Each number is 128 + 32 x the weight over the matrix's rms, rounded and kept within 0 to 255. Layers, rows and columns count from 0.

# layer 3 MLP up, 768x192, rms 0.117, rows 375-399, columns 0-63
[[164 143  79  95 123 121 101  95 108 107 117 146  86 191 126 136 116 121  98 127 133 116 152 145 152 101 127 157 159  79 140 157 100 198  89 146 132 131 123  84  88  94 134 148 157  66 173 116  90 185 139 131 144  15 140 158 139 122 112  61 132 126 135 109]
 [143 134 167 154  82  85 132  92 106 114 141 158  85 125  79 136  73 139 133 126 106 144 126 120  96  99 136  98 144  96  97 186 102 166 145 194 121 113 131 164 145 130 134 142 128  82 168 152 148 113 137 135 124 121  83  73 128 103  79 151 153 114 140 126]
 [125  88 153 111 114 134 139 126 183  65 148 165 176 153 124 169  97  68  74 137  93 135 110 172 120  63  60 103 112 109 162 160 166 183 102 197 196  95 161  91 159 159  63 135 143 127 140 159 135  80 104 141 149  84 108 114 199 136 130 108 161 147 101 146]
 [120 167 111 183 144  80 158 153 163 197 116 156 136 146 148 176 149 220 101 131 121  86 101  91  78 141 130 108 139 167 164  75 111 174 128 151 126 138  95 179  81 134  99 197 122 140 139 122 113  95 123 135 126 133 140 167 140 155 129 126 106 110 155  98]
 [150  76 166 167 190 157 173 194 158 147  88 114  37 107 119 110 110 104 150 118 116  80 143 102 104 139 121 107 193 178 144 111 113 137  69 110 166  90 125 136 162  96 108 123 129  74 160 125 151 114 121  86 107 143 166  96 162 123 160  74 163 100 104 111]
 [136 137 169 188  95 153 135 132 101 107 168 162 120 145  69 178 102 136 116 138 179 134 160 149  99 103 130  55 124 169 135 124 147 126 202  76 137 173 163 142  85  60  69 121 112 115 176 135  74 117 150 186 124 116 186 100 121 118  56 129 126 122 159 212]
 [120 129 134 124 117 143 132 109 159 157 128 136 103 129 139 145 155 115 104 165  89 136 173 117 147  95 179 154 108  61 161 151 101 134  81  83 125 111 132 128 124 154 114 147 122  93 121 138 129 135 168 145  49 101  88 212 127 121 145 159 134 143 103 181]
 [167 186 146 156 122 110  99 157 128 180 158  98 184 131 201 136 139  85 148 102 109 134 109 139  55 131  85 114  86 111 115 138 178 124 153 125 156 152 139 101 153  84 132 102 127 103  87 120 191 144  43 154 133  58  97 129 170  80  85 167 162 207 118 165]
 [103 130 124 145 129 125 104 139 151 109 131 170 141 124 131  71  96 105 180 209 171  64 114 111 112  95  91 187 147 119 155 137  92 166 153 154 104  81 133 180  75  78 101 231 141  98 123 115  95 174 105  83 130 165 100 144 178 136 117 202 122 109  77 151]
 [113 138 166  79 156 129 171  86 144 113 201 123 143 124 167 149 104 143 125  83 181  99 160  90 125  91 127 102 119  83  70 152 129 108  40 128 154 137 155 108 141 114 113 130 112 152 129 150 134 167  63 171 111 135  98 120 137 144 148 118 136  83 104 148]
 [128 117 113 122 110 144 111  89 160 101 106  86 152 134 120 150 159 200 104 152 181 170 162 209 175 125 125 170 108 118 100 120 114 105 160  78 121 120 135  95 173 104 127 124 127  51 119 110 103  88  78 138  93 115 120 130 146 131 108 162 174 150 132  50]
 [217  83 162 119 166  61  95 161 119  72 124 136 148  71 171 170 135 127 102 206 188 125 132  96 180 183  37 105 151 137 174 107 145 112 132 106  88 167  87 157 108 160 158 203 142  82 155 113 139 130 113 128 144 179 191  83 144 103 177 102 130 144 140 103]
 [159 100 169 179 162 100 123 150 106  91 137  88 118 146 184 165 176 116 106 128 129 134 143 171  75  99 122 135  66 120 117  65 142 162 131 128 116 132 111 186  93  88 117 172 153  88  86  63 161 125  90 131 168  69 126 170 156 181 123 149 153  51 113 132]
 [179  98 129 195 106 108 113 155 174 142  36 133 132 128 164  62 159 162 173 148 139 161 159  71 136  74  89 147 155  85 129  62 103 136 160 121 118 149 166  93 118 156 112 121 132 171  96 112 108 178  83 180  60  71  88 165 156 108 190  69 147 139 131 168]
 [ 88  97 181  98 136 115 121 116  94  87 153  74 132  86 122  62 126  92  69 140 137 133  66 114 109  87  99 162 174 129 174 129 158  68 134 119 121 126 166 112 179 126  68  83 128 144 161 101 223  88 133 154 111 156 178 184 107  98 130 113 126 150 210  70]
 [106 117 101  91 150 138 139 140 124 166  61  88 144 118 176 113 143 162 128  59 125 107 109 117 106 153 110  73 118 109 151 152 149 144  69 132 162 117  96 161 125  73 162 186 130 121  67 135 153 105  63 118 115  87 104 153 110 103 177  63 203 164 143 147]
 [106  92 164 146 145 148 114 130  92 137 118 145 142 138 163  90  99  73 109  92 125 132 114 142 172 129 115 165 116 161 114  54 105 171 142 106 140 118 131 111 109 120 124 211 189 170 126 147 131 108 173  92 223  63 143 141 145  70 208 179 107 187 146 119]
 [102 166 104 116 144 146 109  99 173 123 162 199 146 134  78 152 138 166 171 143 145  98 140 138 111 104 141 119 102 137 130 142 168 155 126  97 146 106  89 115 137 135 149  73  67 123 128 202 123 138 140  91 132 140 115 177 187 173 201  56 186 124 136 190]
 [181 143 136 182 115 110 170  93 173 130 152 112 160  76 193  72  99 124 117 171 135 172 115 105  99 141 116 129 158 165 209  96 157 137  88 143 112 137 102  90 136 139 145 211 104 109 126 147 157 145 180 131 127 136 138 116 101 124 148 142  79 156 121 116]
 [146 170 145 136 144 151 103 151 132 138 162  82  81 160 138  62 168 124 121 118 137 153 130 194 144 143 175 123 196 102 154 115  84  95 115 139 127 160 120 136  59 117 131  88 151 138 152 139  89 109 104 133  77 173 138 187  66 145 119 178 106 127 140 117]
 [141 119 122 163 139 130  84 135 158 153 148  99 106 171 107  80 167 122 134 182  90 118  72 166  96 102 156 189 163 135 189 205 113  90 124 158 145 171  87 111 157 185 141 146 149 167 125 105 189 124  93  76  76  74  99 114 143 158  70  61 144  97 122 130]
 [141 135 158 204 132 119 167 121 201 142 123 154  50 182 103  89 152 140 177 121 162  98 130 151 133 104 163 139 153 119 187 107 118 141 135  93 172 121  90 115  90 154  85 176 102 106 167  68 170 140 147 104 133  80 148 194  79 115 108 107  96 101  69 114]
 [100 144 108 131 106  66 162 176 121 169 132 106 131 180 154 167 166  96  83  75 114 127 176 163  74 160  66 141 182 183 142 129 109 148 167  91 119 193 124 157 196 152 109 108  83 187 107  95  74 102 114  99 125  76 122  59 140 149 171 115 124 159 111 127]
 [154 133  76 167  87 142 106 128 125 144 154 151 170  71 131 158 124 144 179 163 118 124 113 135 145 145 238 146 173  96 194  94 152 120 184 146 139  94 130  85 134 173 164 200 156 134 170 133 150 197 117 141  88 133 141 130  90  89 113 196  94 129  71 147]
 [137 118 139 153  88 117 100  95 169 157 145 126 121  85 148  67 182 141 120  95  87 108 119 195  57 178 159 133 100 163 101 184 111 161 150 147 121 135 138 102  87 132  76 113 155 132 108 128 121 127 147  96 111 106 134 114 161 195 123 128 132 100 150 154]]
# layer 3 MLP down (transposed), 768x192, rms 0.0774, rows 375-398, columns 0-63
[[ 88  89 101 164  92  86  91 203  89 129 129 142 124 152 171  34 143  65 117 167 117 160  58 122 109 219 124  95  98  82  83 156  83  45 119 123  95 140 189 156 179 140 181 104 155  80  88 143 112 150 131 155 115 125 138 116 151 159 129 143 120 198 102 133]
 [123 130 132 130  82 153 130 117 114 117  78 143 155 154 155 126 150 193 134 123 186 197 151 155  93 118 178 169 124 129 138  62 120 145  81 155 162 145 151 113 115 105 176 164 115 122 150 150 112 105 131 108 111 192 163  90 122  75  59 178 145 121  52 150]
 [195 155 115 170 157 104 127 154 121 150 133 116 146 126 178 162 136 121 136  93 106 153 155  82 143 106  97 174  90 147 159  77 168 169 133 132 102 102 168 148 177 145 179 112  81  69 134  96  83 136 104  84 120  81 112 240  79 149 172 133 188  97 142  87]
 [166 157 144 171 142 105 168  80 119 147 118 115 174 114 110 137 181 154  91 115  71 133 163 156 122 122  44  80  96  92 121 170 126 167  50  48 162 117 105 143 157 154  75  96 176 104 149  84  64 101 127 174  99 133 146 136 183 130 169  43  91 167 113 171]
 [135 119 100  74  81 146 158 160 103  68 155 154 132 160 116 160 140 163 129 126  48 120 185 167 146 128  87 179 110  95 104 129 122 136 143  93 193 103 144 117 153 180 151 139 103 170 121 159 151 160 102 137 129 138 152  87 132  94 127 174 135 130 119 147]
 [114 139  66 134 118  99 156  97 113  89 127 158  76  99 194 146 157 119 126 137 133 100 126 156 155 174 132 119 152 111 101 162 146 102 196 147 118 100  91 140  78  89 196 199 151 190 116  72 161 120 108 176 167 102 187 192  79  62 149 181 105 103  98 118]
 [ 89  94 150 133 109 156 160 120 174 106  61 145 133  71 172 158 118 144 158 101 177 107 197 128  97 124 170  64 160 100 115 133 120 107 142 138 106 150 176 130 180 179 139 102 121 162 118 170  99 190 130 186  94 142 147 189 120 188 130 193 122 136 133  63]
 [176 230 150 167  97 136 107 119 204  50  65 124 113 128 118 191  87 122 146 160 131 150 102 111 112 105 133 160 107 166  66 182 121 189  70  88 108 125 105 129 141 100 133 115 136  97 122  92 189 149 118 110 160  98  59  85 140 140 190 186  56 119 165 115]
 [131  99 134 140 130 137 142 149  95 138 149 141 138 159 157 140 152 131 167 130 113  99 155 130 117 141 116 160 124 145  79 105 105 131  88 162 159 131 144 137 127 135  92 151  75 140 130 128 106 153 130 127 123 105 119 122 125 167 138 156  62 102 136 122]
 [198 126 147 129 120 157 140 168 134 158  95 125 124 119  65 116 186 183  98 128 102  96  80 158 121  96 135 133  96  95 157 109 115 133 129 130  97 110  96 125 112 145 159 161 151 158 149 178 106 115 165 135 154  90 173 147 107 152 116 162 104 174 104 145]
 [180 147 122 172 107  75 146  99 144 146 110 133 132 177 155  64 166 131 138  98 197 142 153 131 112  89 170 145 125  98 111 122 132 138  66 125  75  99 136 143 120 178 130 152 126 125 108  85 148 131  58 145  99 108 107 127 125 166 148 125 122  79  78 103]
 [159 109 188 103 140  99 134 129 134 116 141 112 161  90 102  87 156 140 141 149 100 113 141 179 158 140 124 152 138 154 118 151 113 183 142 129 166 156 134 103 112 197 127 149  90 112 127 110  89 172 185  50 123 167 119 134 143 124 139 129 106  91 138  91]
 [ 67  65  61 158 130 169 126 140 112 115 156 137 147 122 112 159 154 123  96 133  78 138 147  63 168 184 119 121 141  68 173 111  58  90  78 122 175 191 120 150 155 114 164 151 172 117 120  84  48  79 113 143 134 133  96 144  74 127 136 144 122  65 155  86]
 [133 171 165 137 170 170  66 246 185  58 111 167 124 116 147  73  95 130 156 137 154 160 158  95 118 135 140  98 117  75 111 105 131 171 139 137  68 132  94 105  97 168 113 125 154 207 115 140 137  88  71  98 126  72 141  99 133 177 127 180 150  77 157 163]
 [185 211  68 172 130 117 137 153 175 128 150  39 113 118 118  96 110 106 145 137 147 165  91 187 145 172 133 105 150 144 187 147 162 154 128 113  66 151 120 113 151 141 182  66 141 146  64 120 191 114 106 118 180 149 208 147  93 140 252 157 170 169  92 182]
 [143 135 117 117 148 174 124 110 170 126 173 115 189 150 134 121 124 105 171 144 142 117 103  96  64 105 166 200 123 114 128  95 170  94 114 130 149 124 140 100 126 158 129 103 122 120 136  63 132  76  99 115 172 139 131 112 159 120  96 123 110 140 110 141]
 [133 180 130 191 125 123 170 147 133  59 110 144 130 111 138 172 160 118  80 109 255 156  85 113  97 207 104 139 100 133 105  91 168 139  48 110 106 152 135 162 141  93 102 166  94 148 160  83 170 117 107 194 167 118  88 200 163 168 158 138  73 116 124 136]
 [140 149 100 113 201 130 110 166  89 144 127  97 155 124 113 121 141 153 129 150 108 154 120 179  96 124 165 108  81 150 110 142  66  79  97 129 129 119 155 150 127 110 104 141 124 151  88  95 174 103 144  91 136 111 182 165 139 172 139 121 148 161  98 165]
 [123 133 149 139 105 113  79 115 147  56 113 150  84 143 144 126 107  97 167 123 101 166  83 114 122 152 155  87 121 164 115 145 208 151 148 144 127 124 119  98 126 164 106 108  75 157 127  52 145 107 101 137 110 116 159 124 146  90 175 147 102  86 146 129]
 [135  95 110  90 135 136 133 160 139 121 100 169 129 103 149 163 101 164  99 146  84 132 115 121 142 132  78 110  96 140 148 145 134 163 142 112 122 112 115  81 191 130 133 127 129  99 128 118 139 105  92 174 138  81 144 122 137 102 117  86 124 121 104 100]
 [129 160 131 114 171 126  88 135  84  95  54 136 142 103 184 123  63 126 190  99 155 162 125 122 117 137 136 135 113 125 119  89 114 176 144 119 125 146 176 119 148 122 139 115 191  86  98 175 117 133 152 104 175 134  85 114 167 103 152 182 110  91 192 114]
 [ 81 151 132 112 118 152 102 149 174  84 141 136 104 105 113 121 167 117 134 122 129 122  89 110 159 159 110 116 138 143  77 156 103 110 100 154 162 126 103 115  85 150  94  95 116 189  97 174 156 131 144 133 147 155 115 150 146 134 111 136  98 128 144 140]
 [172 156 150 154 177 156 119  85  90 185 122 154 115 110 109 122 101  96  96 125 114 131 103 119 117 145  81  74 130 171 159 147 141 154 136 107 165 147 116 144 123 135 133 142 143 200 136 127 142 184 187 153  88 149 148 126 105 142 160 151 113 127 129 111]
 [117 150  98 129 148  87 160 107  98  86  87 159 135 104 146 154  98 117 166 125 157 126 110 117 153 150 211  96 127 126 132 133 147 140  42 139  93 155 121 130  98  89 106 127 119 165 186  86 130 132 135 110 129 152 163 139 104 120 127 152 125 125 157 114]]